From a checkpoint of a small transformer trained on Wikipedia: 8 heads of 32.
Each number is 200 + 20 x the weight over its row's rms, rounded and kept within 0 to 999. Layers, rows and columns count from 0. The size before them is the row's rms in percent of the matrix's.

# layer 5 attention value, 256x256, rms 0.0573, rows 41-63, columns 128-255
127,204,193,191,201,187,235,163,185,180,191,185,173,175,206,189,192,207,199,215,206,184,192,216,228,200,209,200,215,170,170,203,238,182,181,175,232,181,179,204,206,200,213,256,186,206,195,179,208,201,226,247,196,196,176,196,212,166,248,190,187,194,191,161,189,183,217,213,228,193,187,231,225,212,196,193,175,200,188,178,205,231,170,195,223,217,208,227,241,216,196,176,236,201,224,199,153,191,189,191,209,197,181,199,215,180,210,220,201,215,220,238,199,183,208,193,202,200,180,162,195,240,183,204,207,217,232,195,187
119,167,202,219,208,194,203,199,202,172,196,190,229,200,207,200,224,189,225,193,231,214,196,197,182,202,188,177,189,222,198,221,219,202,186,181,181,168,234,171,200,211,186,191,192,241,193,240,197,224,204,210,190,171,223,196,187,197,173,210,210,230,184,193,204,183,208,183,220,169,184,210,197,212,207,197,181,222,205,204,208,236,222,201,201,181,209,223,192,171,185,184,222,210,192,176,227,224,187,203,184,236,192,181,169,188,202,221,195,194,209,174,209,188,179,209,187,159,214,184,187,187,207,184,220,211,248,186,154
118,208,225,168,203,164,189,189,218,180,199,180,196,178,185,179,141,243,203,183,172,203,179,210,187,205,179,220,186,197,197,217,170,191,207,179,201,227,182,221,201,171,209,213,170,176,220,224,215,197,195,173,236,176,184,225,204,273,188,216,180,214,174,211,199,212,197,218,167,206,168,227,201,188,188,189,210,210,186,236,215,212,202,197,208,211,189,213,203,170,224,206,177,221,191,202,213,210,201,180,172,220,208,217,151,230,209,198,208,199,185,215,204,211,238,184,199,193,197,215,221,217,166,192,156,189,221,184,192
121,192,237,190,204,222,182,208,196,208,208,201,215,212,212,220,156,189,209,212,170,175,208,171,264,199,211,201,198,184,218,223,184,217,192,222,190,227,233,198,206,200,221,183,212,173,206,210,228,201,178,179,202,201,192,178,225,240,186,189,204,212,195,197,211,181,181,207,205,207,173,188,219,215,247,205,175,202,203,198,180,193,163,206,179,206,222,193,214,226,230,219,216,243,182,201,211,195,172,181,183,200,214,204,181,192,251,201,187,179,194,181,179,214,188,167,174,207,221,174,235,220,220,188,210,163,238,194,172
120,192,210,225,192,175,212,182,209,185,198,199,136,206,182,203,213,169,219,208,177,192,184,173,203,203,199,176,190,215,191,189,210,230,238,188,210,215,182,195,194,160,212,178,223,193,212,175,221,174,152,244,180,206,215,164,215,191,209,227,208,221,196,220,185,179,204,191,175,244,201,187,267,224,210,202,176,192,217,240,189,186,221,223,205,197,210,181,177,167,215,210,189,208,200,221,163,172,197,211,197,182,172,196,200,230,202,200,204,223,195,179,205,235,181,184,217,176,195,173,214,222,195,230,239,172,200,208,215
122,204,205,184,203,201,233,172,172,199,224,206,169,194,177,175,163,210,205,193,191,179,250,212,204,203,204,195,162,206,176,226,220,195,191,209,212,177,159,209,191,208,199,187,182,202,177,196,226,162,156,183,183,184,165,196,193,237,226,232,188,196,181,219,238,210,224,186,190,190,197,187,217,225,185,219,183,206,157,169,223,195,209,226,191,211,225,200,187,216,214,207,174,178,185,174,180,200,228,190,234,184,195,196,181,167,194,213,192,200,207,214,203,205,213,163,190,239,193,162,231,201,212,197,202,204,194,167,228
122,191,201,182,201,239,178,216,195,190,201,212,149,191,154,204,203,191,213,188,224,213,215,189,229,206,198,201,192,229,185,257,231,195,215,200,209,187,207,178,211,215,201,211,184,172,216,183,198,182,180,227,174,253,209,168,122,211,208,227,221,220,211,217,219,170,203,231,187,223,178,194,193,189,161,194,210,196,179,198,212,227,158,207,247,198,217,192,181,178,209,220,173,193,237,208,228,178,231,226,177,205,188,194,187,218,201,201,189,202,188,198,228,196,197,200,232,199,235,218,225,227,218,205,209,235,204,200,210
125,206,236,214,196,184,172,220,195,236,188,197,182,168,172,204,211,214,153,198,264,176,153,209,218,202,201,207,196,211,225,236,216,190,196,196,179,213,217,165,191,188,190,213,204,222,196,200,223,194,198,224,190,206,200,211,211,222,206,205,207,207,231,214,195,174,196,185,225,164,238,208,166,176,184,189,207,180,188,184,184,197,147,202,219,202,202,231,194,196,197,217,196,199,199,194,189,223,194,183,188,199,181,225,242,211,235,209,229,197,186,206,201,237,193,239,214,156,210,162,228,234,148,198,207,214,224,184,174
118,227,222,256,181,189,219,183,204,237,186,227,166,223,208,214,222,206,204,254,195,188,187,227,167,206,189,197,196,241,186,224,212,238,191,179,169,203,200,199,205,215,196,230,206,208,213,189,167,205,147,200,227,195,243,177,241,215,246,198,233,213,210,199,215,191,184,182,216,194,206,186,172,187,206,195,183,210,162,201,185,199,221,204,227,206,199,194,192,193,202,212,202,209,164,227,171,208,195,226,195,187,197,196,144,218,189,164,221,179,194,182,182,195,200,186,205,179,232,217,205,195,211,173,190,217,195,214,166
112,207,197,200,202,168,166,248,197,176,209,197,211,215,211,189,204,191,164,217,220,226,180,188,174,197,207,180,205,171,237,188,185,180,203,222,194,189,162,203,193,159,199,204,209,184,208,196,207,186,180,229,219,195,207,227,251,199,210,208,214,167,225,227,203,233,217,236,237,222,178,190,200,204,219,213,217,213,168,198,192,205,205,194,218,215,170,227,173,184,197,189,192,210,232,188,179,245,233,194,211,186,168,190,237,204,188,202,219,211,179,217,222,208,221,208,217,185,186,176,225,234,204,213,173,177,186,197,215
120,201,207,207,187,212,208,178,221,220,190,211,161,208,182,176,214,198,186,162,176,223,214,179,181,200,191,179,211,168,183,189,208,203,196,180,245,239,240,198,197,207,165,190,194,185,201,146,201,209,189,196,184,197,214,174,214,176,183,207,195,223,217,214,226,235,179,182,193,146,190,201,217,208,186,225,189,216,225,152,187,204,196,191,182,209,216,205,194,217,203,225,224,177,204,187,182,163,224,192,225,192,215,196,194,175,167,190,177,181,208,247,213,210,171,220,226,187,183,147,197,194,222,189,187,201,166,206,211
122,186,211,190,199,232,233,190,220,193,183,201,226,208,228,197,200,177,183,205,201,196,200,185,224,203,199,217,245,202,210,184,197,192,174,204,211,173,201,204,197,186,187,214,202,239,200,187,225,158,192,167,197,214,196,188,156,208,215,222,150,197,210,228,188,225,164,220,222,183,208,212,229,203,206,208,189,209,209,225,201,211,186,230,191,202,191,213,188,202,225,173,158,178,197,182,222,167,189,196,211,160,217,171,207,195,179,190,208,162,202,207,237,165,185,165,189,222,175,218,224,207,179,195,199,192,149,179,217
106,207,195,218,187,214,206,193,225,213,235,186,180,177,234,159,226,186,202,206,203,222,217,166,176,201,198,202,197,203,195,192,190,218,212,209,203,241,186,220,198,190,191,200,212,212,189,214,194,200,208,179,172,198,187,179,190,215,195,190,217,222,198,235,196,189,166,178,188,172,203,194,190,158,168,197,187,189,199,205,195,199,241,223,144,210,175,211,194,209,180,196,220,233,145,180,176,226,210,165,215,185,191,229,218,194,218,190,185,158,242,205,197,214,202,197,203,190,169,229,169,212,187,211,200,185,197,222,198
118,201,197,196,200,171,178,223,245,196,193,180,215,201,232,207,188,219,201,201,204,209,219,208,178,205,203,208,190,228,179,220,243,173,202,214,233,218,182,197,211,212,193,169,199,185,187,219,221,184,186,218,192,170,211,210,186,212,205,196,223,210,213,198,189,190,194,221,184,196,182,210,210,179,195,186,197,183,187,189,214,193,223,234,160,225,243,206,218,214,162,227,231,171,197,191,183,235,239,205,222,194,221,196,186,150,194,190,170,193,147,174,188,158,213,210,165,210,167,212,203,193,217,182,190,222,203,185,212
126,216,205,202,188,196,202,210,162,216,224,200,206,206,204,221,215,205,183,192,239,235,167,197,212,195,208,214,163,146,183,235,182,221,170,229,187,165,206,215,201,201,237,178,232,224,211,204,212,229,189,230,185,229,194,214,194,201,182,189,182,202,235,204,177,180,213,192,229,226,195,216,187,188,205,212,205,195,193,197,212,193,192,199,207,196,178,234,174,178,235,227,191,211,195,203,212,195,194,204,219,198,207,189,211,214,179,198,226,229,181,199,192,157,209,220,185,214,198,199,166,183,218,225,193,189,163,173,197
125,212,214,176,185,201,213,170,224,177,185,212,177,198,199,194,198,239,225,228,183,219,180,199,216,200,222,195,185,184,198,202,227,217,203,172,172,175,180,190,208,203,212,165,168,200,192,186,197,190,210,207,184,220,200,219,201,202,223,222,184,211,208,181,196,233,174,181,215,204,163,217,237,219,230,183,186,192,215,168,177,206,231,197,222,204,183,206,217,180,191,189,192,236,213,219,189,214,217,194,173,182,226,192,142,184,194,223,190,207,268,218,214,184,202,175,203,179,224,216,200,194,212,179,160,203,208,228,221
124,192,204,178,201,179,230,188,155,208,189,186,227,170,207,205,187,205,198,198,175,198,230,213,159,203,205,189,212,188,235,174,197,197,201,243,252,184,192,212,205,231,161,174,181,226,198,161,196,177,186,184,212,221,192,160,174,216,171,209,191,216,206,202,179,216,205,158,217,191,194,225,197,202,167,199,169,240,207,226,181,195,218,179,180,179,184,213,212,219,182,184,195,186,187,193,176,196,209,205,213,209,209,192,214,205,200,205,170,208,181,254,206,254,201,183,207,171,163,219,204,183,199,233,199,184,217,234,209
122,186,180,206,198,234,217,215,230,221,197,184,225,197,174,188,169,189,209,218,161,169,184,173,192,198,198,218,202,200,179,217,226,209,217,175,229,241,189,188,196,176,214,229,170,198,184,184,171,223,190,219,208,205,193,185,215,190,173,182,200,164,190,222,229,155,206,200,208,197,256,190,204,187,221,207,167,193,202,190,184,204,189,209,205,202,210,205,189,206,206,201,195,181,192,201,168,179,195,199,195,221,205,202,217,206,272,171,185,188,177,157,190,214,223,199,198,166,208,197,192,205,210,223,210,197,222,219,228
131,199,190,208,211,234,196,186,193,225,192,197,158,227,186,191,177,174,200,201,179,175,172,188,198,202,199,175,142,216,189,214,201,188,232,187,211,175,156,210,199,198,199,217,188,195,201,220,205,245,197,194,194,201,181,177,206,218,187,190,232,196,214,214,168,205,222,176,203,223,255,178,197,184,220,209,189,183,197,189,210,210,165,206,177,200,237,198,192,209,227,215,204,181,193,224,191,191,175,190,221,220,216,211,215,194,214,204,166,202,159,176,186,202,194,202,216,252,225,199,196,220,191,222,180,179,204,202,208
122,159,186,152,206,194,213,199,201,169,196,203,181,200,235,209,222,178,234,197,192,223,196,178,188,205,184,196,193,211,198,189,202,186,232,221,211,244,190,198,205,222,172,200,215,211,184,193,222,232,227,225,198,185,194,203,207,204,159,189,194,220,195,223,161,188,249,243,189,182,176,186,229,238,166,187,199,207,217,208,180,224,212,166,165,201,202,207,187,178,179,195,197,218,218,212,219,202,197,190,201,188,221,201,184,201,198,213,200,194,174,233,197,210,200,199,193,235,177,206,214,204,209,207,213,206,219,176,193
128,208,167,185,210,198,224,185,204,182,210,193,207,206,178,159,207,217,200,204,183,220,179,228,202,200,192,231,186,161,183,155,168,186,237,163,210,211,177,220,200,222,192,209,223,170,212,188,162,204,188,197,212,176,221,186,199,221,205,182,198,226,192,188,205,186,179,217,208,200,217,194,208,180,213,200,211,195,221,211,188,187,194,186,187,202,207,204,222,220,221,228,217,229,205,180,164,186,201,195,160,202,190,198,178,219,183,152,188,194,194,187,185,193,198,220,233,185,193,207,171,179,204,233,222,199,232,209,214
124,208,208,194,207,158,213,189,183,200,187,192,216,223,162,175,187,192,207,235,202,180,180,212,186,193,192,173,219,202,178,167,203,216,174,209,192,191,198,223,194,176,167,209,188,225,178,205,186,169,196,264,216,221,246,170,214,215,218,211,208,164,206,153,215,200,184,195,192,202,200,188,185,221,196,205,184,252,206,214,195,203,215,222,193,202,209,205,207,214,185,177,167,212,174,191,224,182,236,217,219,213,175,214,161,176,240,196,211,199,169,212,201,191,205,181,242,205,220,216,227,165,189,198,188,183,183,222,219
129,178,191,210,204,211,245,198,204,214,172,173,180,206,221,199,195,210,222,212,185,206,198,173,205,202,183,187,191,170,177,196,190,180,187,231,214,203,204,223,199,206,224,198,206,224,224,214,197,130,193,222,207,210,171,162,184,224,169,228,178,158,203,239,203,226,235,204,157,210,226,166,157,190,206,173,169,193,195,214,198,227,205,222,151,209,222,204,212,209,197,237,194,194,184,220,187,206,189,178,203,201,184,192,193,208,191,207,208,219,168,181,219,210,201,203,241,187,205,207,196,191,212,184,166,250,209,174,181
# layer 5 attention output (transposed), 256x256, rms 0.053, rows 41-63, columns 128-255
127,205,189,214,204,216,200,209,253,202,219,165,199,191,209,189,194,211,203,220,210,201,212,207,216,172,185,212,201,152,200,218,201,225,188,211,183,223,183,191,259,197,174,208,214,178,218,204,148,226,170,185,214,233,208,190,250,225,212,204,201,202,229,250,214,199,204,195,183,168,230,184,196,191,199,197,211,205,179,224,223,188,193,234,222,197,213,192,189,172,217,189,217,196,178,216,189,198,175,210,173,185,188,213,202,216,153,211,179,191,210,184,224,203,188,213,197,221,202,203,191,208,190,169,193,181,235,203,245
118,171,182,212,199,192,183,194,192,204,196,196,213,202,224,193,231,204,194,181,181,213,201,201,191,229,184,213,189,189,199,200,198,217,191,197,180,219,202,225,201,194,216,197,204,216,209,186,221,171,192,208,254,184,207,181,181,214,191,191,201,198,237,217,179,240,186,224,199,196,222,187,205,257,220,220,206,192,166,230,194,193,207,171,180,159,196,215,183,158,183,183,202,188,241,200,207,216,198,210,209,222,204,203,208,208,188,189,183,180,177,228,224,190,199,152,200,198,187,215,177,199,186,196,206,183,202,199,209
115,197,201,161,208,202,246,181,228,189,239,206,203,201,165,215,211,193,177,192,213,191,219,198,214,263,176,188,184,185,228,199,239,212,220,188,176,191,182,155,152,219,225,176,146,215,189,206,179,206,216,198,224,184,199,224,242,181,193,178,183,195,205,157,165,200,192,205,176,218,209,177,202,205,188,195,220,226,237,218,192,191,212,168,186,235,196,175,200,186,176,186,227,178,186,189,204,261,191,188,199,188,192,209,163,231,223,171,209,193,182,220,214,189,214,216,206,165,207,189,205,226,205,246,192,195,201,194,169
119,214,225,175,200,210,238,205,184,191,217,210,243,207,147,178,214,215,164,213,176,216,195,170,211,245,201,222,195,205,218,212,201,194,206,193,215,232,206,176,190,197,221,143,204,196,204,190,215,192,229,185,255,201,207,216,207,176,202,204,189,184,183,174,230,208,201,213,174,197,211,201,212,209,248,186,186,211,226,213,209,223,182,223,190,236,169,198,218,187,145,206,218,168,169,179,232,199,228,244,210,214,180,194,211,175,201,170,197,206,201,212,191,222,196,186,229,176,187,195,200,241,167,223,184,210,192,200,190
121,213,186,185,170,230,228,240,208,162,197,212,209,187,214,195,186,257,205,203,191,203,172,188,191,223,160,210,219,212,197,197,203,211,212,168,187,191,233,234,207,225,196,253,189,185,199,230,183,166,197,176,178,183,187,230,190,165,202,216,231,198,197,198,175,205,176,208,208,217,188,212,188,213,249,204,194,184,221,208,194,200,199,223,192,209,197,194,201,228,180,194,186,223,239,207,194,205,179,203,206,198,207,162,184,191,203,199,218,193,181,165,175,200,215,178,243,203,185,187,199,190,192,183,223,230,257,190,229
123,182,194,163,191,205,212,188,224,175,229,171,184,161,195,219,174,186,164,199,213,189,196,212,211,192,196,224,177,193,179,152,219,185,224,178,175,200,219,198,159,191,191,198,177,224,179,195,214,209,173,227,184,221,206,227,213,206,193,204,191,185,243,233,229,197,237,189,196,175,176,183,224,185,223,173,181,226,189,192,220,161,201,231,223,223,185,187,178,207,189,210,164,174,201,214,182,213,241,183,162,185,222,230,199,188,213,198,163,207,184,199,175,194,183,240,224,196,203,212,204,223,188,212,197,171,242,181,191
118,169,185,167,204,208,197,210,213,186,196,189,177,180,210,200,212,240,212,228,177,217,190,201,164,168,168,196,184,225,198,184,209,190,232,196,192,206,205,217,199,203,200,202,213,237,218,212,183,202,139,193,208,202,206,177,181,196,195,195,178,199,168,225,182,219,190,216,205,205,212,190,220,206,224,200,202,160,200,207,195,175,211,195,191,230,213,187,153,197,181,226,200,215,207,159,202,208,159,181,139,165,196,196,186,188,225,189,207,204,208,229,207,169,191,189,193,194,184,161,215,172,226,195,198,222,220,180,222
120,175,190,200,181,201,185,233,207,169,160,206,199,195,212,183,213,215,188,202,176,232,202,187,219,310,203,201,195,167,239,186,221,207,220,210,254,198,191,205,142,225,202,205,175,212,217,214,185,193,192,185,224,203,201,184,207,215,222,235,233,178,187,150,176,228,215,201,191,214,172,218,184,207,220,194,213,206,197,179,184,196,250,210,196,204,175,191,175,213,198,198,213,172,203,185,231,185,172,220,208,177,201,208,198,210,188,204,202,163,218,234,208,190,164,193,181,193,216,207,184,182,201,209,213,187,193,204,221
118,229,187,177,165,190,206,183,209,199,200,203,171,191,238,227,190,176,196,179,210,214,171,183,226,225,223,208,192,203,195,210,199,214,212,221,202,184,201,239,195,238,206,197,176,179,199,177,149,176,197,196,176,180,202,192,190,198,197,201,242,212,210,166,180,211,247,199,223,188,221,201,207,222,207,189,209,191,214,220,183,187,212,162,185,204,191,212,211,210,169,184,188,217,226,204,205,208,242,176,188,217,154,183,198,184,176,219,196,206,195,206,245,203,199,192,186,209,175,187,196,170,206,190,211,234,216,180,228
113,191,195,206,184,203,221,203,189,157,191,213,196,219,200,163,170,198,214,190,198,213,191,214,208,208,214,202,228,142,196,179,250,192,187,217,198,197,221,236,194,190,190,218,198,198,184,222,185,174,225,193,176,216,202,165,183,192,192,187,216,192,165,167,209,175,193,212,140,215,187,189,184,194,167,171,183,212,202,184,177,173,203,185,224,209,227,178,182,182,179,175,181,168,196,204,209,223,230,189,234,206,223,187,206,205,212,184,158,164,196,236,198,179,192,170,206,170,212,232,230,193,161,237,184,202,180,236,211
119,173,211,186,190,202,184,205,219,187,215,214,194,231,195,212,198,176,173,205,226,192,183,208,170,237,240,208,205,224,197,185,183,172,216,201,187,227,205,218,197,212,213,216,256,197,211,200,197,213,194,188,176,237,236,207,230,198,200,186,241,215,192,223,191,180,215,186,189,202,181,176,214,195,200,206,213,199,187,221,209,191,191,218,166,161,214,220,190,191,201,206,176,202,174,249,218,217,204,182,195,195,241,203,192,210,192,198,207,216,212,177,183,149,177,179,184,204,171,231,221,209,207,172,212,211,211,170,182
121,171,207,184,235,206,215,177,212,214,208,204,204,205,205,188,207,185,202,194,228,205,191,178,212,170,201,192,210,191,221,190,231,189,185,199,215,246,188,213,203,179,188,201,205,185,200,243,212,206,233,190,239,201,203,192,177,201,147,204,179,186,209,226,207,226,230,160,199,192,222,194,177,192,260,215,208,194,180,181,192,202,200,212,228,218,213,198,198,207,194,226,192,217,182,230,192,195,233,201,169,191,198,252,206,193,213,206,207,206,209,204,204,193,249,208,225,243,214,199,175,220,146,247,220,199,196,182,188
108,212,213,211,152,196,226,219,199,213,188,236,205,197,189,195,198,208,187,172,246,162,221,182,178,197,169,214,216,223,202,201,222,180,236,178,194,176,155,221,144,179,207,227,188,196,185,235,179,180,236,192,174,192,218,244,220,212,202,209,227,187,190,198,193,196,182,199,219,190,186,202,219,214,205,204,216,179,211,194,192,215,204,168,192,193,206,214,192,207,213,236,189,174,195,194,199,201,181,184,196,220,202,169,198,181,212,243,209,260,182,178,200,210,208,232,189,170,189,191,200,233,204,159,217,213,206,195,181
119,225,213,210,208,172,181,189,218,228,138,186,186,199,174,211,170,194,158,220,241,190,211,201,174,222,181,169,212,210,192,173,189,202,227,199,180,209,171,209,158,197,179,180,181,263,177,181,227,195,198,215,184,207,209,218,216,227,206,209,210,225,201,206,214,172,220,195,232,204,175,124,213,203,200,177,203,194,194,195,198,190,193,211,228,177,218,192,209,226,199,212,202,197,192,219,183,213,197,209,230,200,214,198,217,201,219,184,186,241,200,204,201,186,164,217,215,152,223,209,194,237,214,186,205,198,227,224,159
125,198,204,222,197,204,194,193,193,174,191,194,221,206,230,204,204,185,184,198,194,209,196,201,205,181,220,188,213,170,216,224,212,211,218,202,206,149,192,197,216,199,208,213,220,157,179,218,214,222,217,180,200,171,178,199,266,207,230,209,193,177,191,148,193,202,169,200,215,198,202,217,216,198,197,230,163,240,222,167,188,190,193,224,212,196,205,141,181,210,207,181,196,211,242,191,191,218,194,200,210,206,208,183,220,210,235,217,212,170,186,262,189,221,175,195,180,210,210,212,219,206,233,196,211,234,192,197,207
122,217,215,185,206,236,209,197,236,186,199,198,197,193,195,204,191,160,181,190,200,167,192,196,189,176,191,213,173,190,192,177,197,198,187,195,147,222,215,201,223,222,215,200,231,178,212,213,178,195,208,194,214,203,209,208,188,222,163,204,181,196,223,212,190,225,186,196,221,198,215,221,210,161,200,185,185,174,229,220,180,203,170,177,180,206,218,231,191,204,173,136,211,201,188,214,228,242,184,226,203,205,208,211,209,208,200,230,185,176,198,188,230,215,218,188,206,237,194,189,195,188,214,182,211,168,231,193,189
122,193,205,180,232,191,226,204,196,172,193,206,194,164,205,185,176,182,235,183,156,162,181,187,186,171,194,228,211,202,195,203,166,185,185,203,174,218,195,179,191,194,187,246,182,198,223,231,191,197,184,178,197,220,195,221,204,174,172,201,176,183,181,198,249,188,206,195,189,200,230,174,215,211,201,234,204,157,194,176,176,196,186,213,210,166,186,187,212,191,192,241,250,202,190,225,182,216,223,189,196,199,232,224,195,215,192,205,215,231,191,183,191,202,198,228,173,189,197,209,169,204,205,227,223,194,158,191,182
121,224,207,176,171,206,238,181,182,225,181,184,219,217,191,191,164,244,245,183,210,213,227,207,226,195,173,212,182,179,232,202,179,226,251,209,181,197,197,192,193,228,199,200,221,191,200,212,212,163,188,196,213,166,178,202,213,185,218,221,242,184,198,214,204,196,206,197,182,194,202,215,207,236,208,172,190,195,190,208,196,181,173,210,195,175,180,230,154,196,181,201,186,200,222,226,208,177,194,198,177,189,199,177,167,212,213,202,175,163,201,171,231,223,221,174,197,220,198,216,200,203,194,159,219,233,186,190,230
129,194,213,199,191,188,200,195,190,205,210,183,204,209,191,245,212,221,191,219,159,185,175,222,220,201,182,165,219,254,197,203,199,210,224,215,198,179,200,219,166,205,173,205,189,225,178,190,220,190,208,193,218,168,173,191,212,198,211,199,180,221,204,193,194,210,204,222,208,190,177,193,179,220,204,196,194,243,186,186,175,199,197,195,184,191,246,197,194,215,199,196,177,201,203,154,178,188,226,170,196,193,205,184,200,205,187,241,158,200,208,200,205,229,188,202,216,189,231,255,213,190,185,224,209,220,206,227,215
120,185,185,206,194,192,188,218,218,206,232,212,201,201,204,197,209,173,202,204,192,192,252,187,174,221,195,234,232,244,198,189,197,206,192,167,192,194,206,186,170,196,201,215,181,217,214,186,220,203,188,215,182,207,190,182,181,211,209,180,182,247,184,241,179,190,168,234,199,231,210,187,229,214,169,214,188,178,195,203,198,194,196,171,209,200,210,189,196,196,194,212,206,183,229,173,221,212,165,221,206,225,245,207,196,210,245,194,178,219,171,199,177,151,166,190,189,193,186,215,182,216,208,202,208,206,194,226,152
122,224,218,194,206,184,228,205,178,231,209,211,192,191,190,200,230,205,171,188,217,168,225,205,220,195,188,204,224,228,190,226,185,223,213,177,177,208,198,193,201,185,221,214,211,196,167,173,157,235,198,220,205,206,191,195,216,185,212,198,207,211,188,194,217,183,197,198,216,213,207,157,203,195,168,181,228,199,231,222,189,179,218,215,193,181,223,213,196,184,210,195,203,176,189,206,238,189,210,207,233,230,187,191,201,202,223,208,220,221,218,181,169,220,216,218,182,230,189,187,213,206,199,216,195,206,203,175,227
121,213,188,185,223,219,208,159,195,169,188,233,211,175,203,169,206,174,207,184,190,188,186,176,211,132,205,182,186,177,193,213,181,183,224,203,171,201,203,230,235,212,183,229,174,152,206,191,197,174,189,164,200,176,196,213,192,227,194,233,203,214,190,216,187,216,199,182,205,189,207,225,204,199,165,188,209,208,231,201,208,184,176,197,219,247,158,211,226,190,169,199,204,195,213,220,189,196,233,140,187,177,209,236,178,222,226,164,202,206,163,216,243,207,203,226,188,197,167,202,175,193,222,195,191,208,169,172,212
128,172,204,203,235,214,181,205,163,208,234,211,185,205,184,216,169,177,218,188,182,189,180,231,180,203,232,137,213,201,194,200,193,202,216,211,199,200,202,195,220,245,165,217,176,203,215,174,217,206,196,202,205,179,211,188,209,214,152,190,163,230,189,194,188,212,183,220,201,187,179,204,195,190,212,170,227,210,182,207,228,182,204,160,199,192,196,210,201,208,168,204,218,165,212,192,183,206,185,206,184,208,191,209,226,207,215,197,192,232,182,204,202,190,211,195,230,202,238,196,176,217,171,165,223,197,209,211,193
# layer 5 attention query, 256x256, rms 0.0624, rows 64-68, columns 128-255
113,232,237,222,182,208,190,188,179,204,253,211,208,199,191,167,243,194,195,175,230,208,205,229,178,188,238,210,186,224,190,170,160,195,158,188,184,190,188,221,199,208,190,213,182,216,187,187,178,194,173,215,216,182,178,203,195,240,208,179,220,211,188,214,172,183,195,197,198,197,184,217,182,170,194,198,265,187,198,222,171,202,222,268,229,195,193,206,188,194,195,216,181,159,211,214,227,200,222,195,191,198,176,199,195,194,233,189,198,189,187,196,196,216,194,193,224,200,196,180,173,224,186,201,201,201,191,208,204
120,217,214,215,208,189,181,177,161,216,210,167,211,219,212,152,251,202,191,168,215,173,178,211,197,179,197,198,191,226,173,188,201,190,175,220,213,205,200,194,194,171,191,183,214,162,212,211,227,206,185,191,198,191,184,200,192,196,222,180,213,194,203,241,204,220,159,192,181,199,184,216,176,165,216,211,241,196,220,183,166,179,222,195,223,195,202,207,191,228,208,214,170,184,223,193,212,211,229,211,189,188,168,197,220,207,207,187,208,198,178,198,179,184,200,213,221,205,213,187,175,212,231,229,189,173,196,210,228
096,241,209,231,219,196,197,230,191,198,217,214,201,198,214,182,211,178,199,157,231,184,222,251,166,184,226,206,184,218,163,170,193,204,181,199,187,224,200,178,202,217,191,167,228,183,188,188,245,200,209,218,173,228,185,204,184,218,213,201,202,221,204,234,206,218,196,204,187,209,209,206,199,182,205,218,250,190,229,176,185,166,205,223,211,189,208,214,199,181,212,217,186,180,184,195,242,226,242,210,203,152,172,206,211,211,214,168,173,184,182,173,195,173,186,215,216,199,207,212,197,216,179,237,222,177,207,224,193
092,191,173,226,197,203,185,180,183,200,173,192,228,175,175,178,221,196,231,219,209,202,213,208,232,204,183,184,203,209,206,190,228,191,184,213,235,196,228,191,205,192,217,247,161,212,223,212,226,187,179,191,208,208,199,241,208,199,170,194,199,171,217,223,224,203,199,190,185,177,212,193,172,186,190,194,197,202,230,186,199,198,206,186,230,170,217,173,232,226,186,177,213,177,204,203,196,204,212,178,180,198,245,208,207,207,192,195,211,187,208,231,205,232,244,176,183,210,198,214,191,210,229,162,200,209,235,163,194
106,203,213,240,231,204,203,202,212,232,202,188,190,224,201,202,215,186,228,219,188,197,201,217,155,197,210,220,184,200,202,179,197,220,206,212,212,179,208,242,181,207,226,201,214,203,204,213,221,188,201,178,223,200,189,205,178,181,188,195,240,210,215,209,201,217,217,180,209,228,224,194,165,136,188,209,209,203,193,208,174,205,172,182,223,191,226,208,209,205,208,225,210,186,165,198,223,193,187,208,218,211,158,181,161,196,211,205,201,190,204,175,188,163,180,230,164,191,236,217,132,193,167,169,256,161,177,213,194
# layer 5 attention key, 256x256, rms 0.0637, rows 64-67, columns 128-255
109,194,215,163,222,173,222,217,225,203,153,256,184,218,188,205,179,221,162,237,186,219,173,197,210,188,195,174,209,193,216,203,229,203,176,179,226,214,244,236,229,202,189,213,182,188,162,191,222,186,209,233,155,225,205,181,213,218,213,222,206,208,198,217,197,195,189,195,178,161,212,185,207,224,205,198,190,213,210,202,187,215,220,206,179,200,226,206,194,181,213,232,199,222,208,238,161,208,222,194,176,208,157,202,173,236,213,167,166,191,178,209,231,186,192,194,231,171,207,202,209,218,181,224,174,212,223,193,187
115,188,219,171,224,186,206,194,221,216,160,289,199,221,199,186,177,232,173,233,194,202,181,200,225,189,188,198,218,196,225,203,201,197,171,186,214,202,223,214,232,210,196,213,177,212,153,195,204,181,223,218,166,217,208,194,207,198,212,180,185,223,202,237,187,196,215,190,197,196,220,185,206,221,230,183,182,223,193,211,186,210,228,227,162,205,212,202,212,173,211,226,193,200,209,260,197,217,213,180,196,227,169,202,171,244,219,180,165,199,209,201,208,185,188,204,242,195,191,192,183,224,164,187,184,222,213,178,201
077,204,213,170,236,202,217,193,212,222,191,215,231,232,174,213,185,218,185,226,201,210,169,198,199,165,162,201,202,196,191,192,205,220,202,204,216,202,202,207,222,186,249,237,182,187,202,194,207,200,194,215,218,197,209,194,198,206,235,156,193,236,195,230,232,227,208,200,196,182,206,174,187,181,206,159,194,201,193,197,198,228,195,175,201,156,197,215,182,211,194,207,206,190,200,211,158,172,196,193,199,208,201,211,203,224,190,192,192,179,185,187,204,174,219,218,181,186,228,173,143,202,187,167,222,191,188,204,204
099,215,221,170,203,198,173,189,226,190,214,233,176,219,221,195,170,210,162,204,188,184,184,190,192,198,169,200,203,207,225,153,178,196,193,183,167,208,178,241,195,199,206,223,212,221,169,185,207,191,199,215,219,192,183,171,200,208,213,196,169,231,242,191,230,194,249,216,226,178,205,182,189,226,220,220,164,216,184,181,190,198,256,226,202,221,206,221,208,185,224,212,185,185,184,216,142,172,172,184,201,214,176,191,214,211,264,225,172,194,210,175,202,185,196,224,235,206,204,176,180,216,195,221,186,199,190,193,174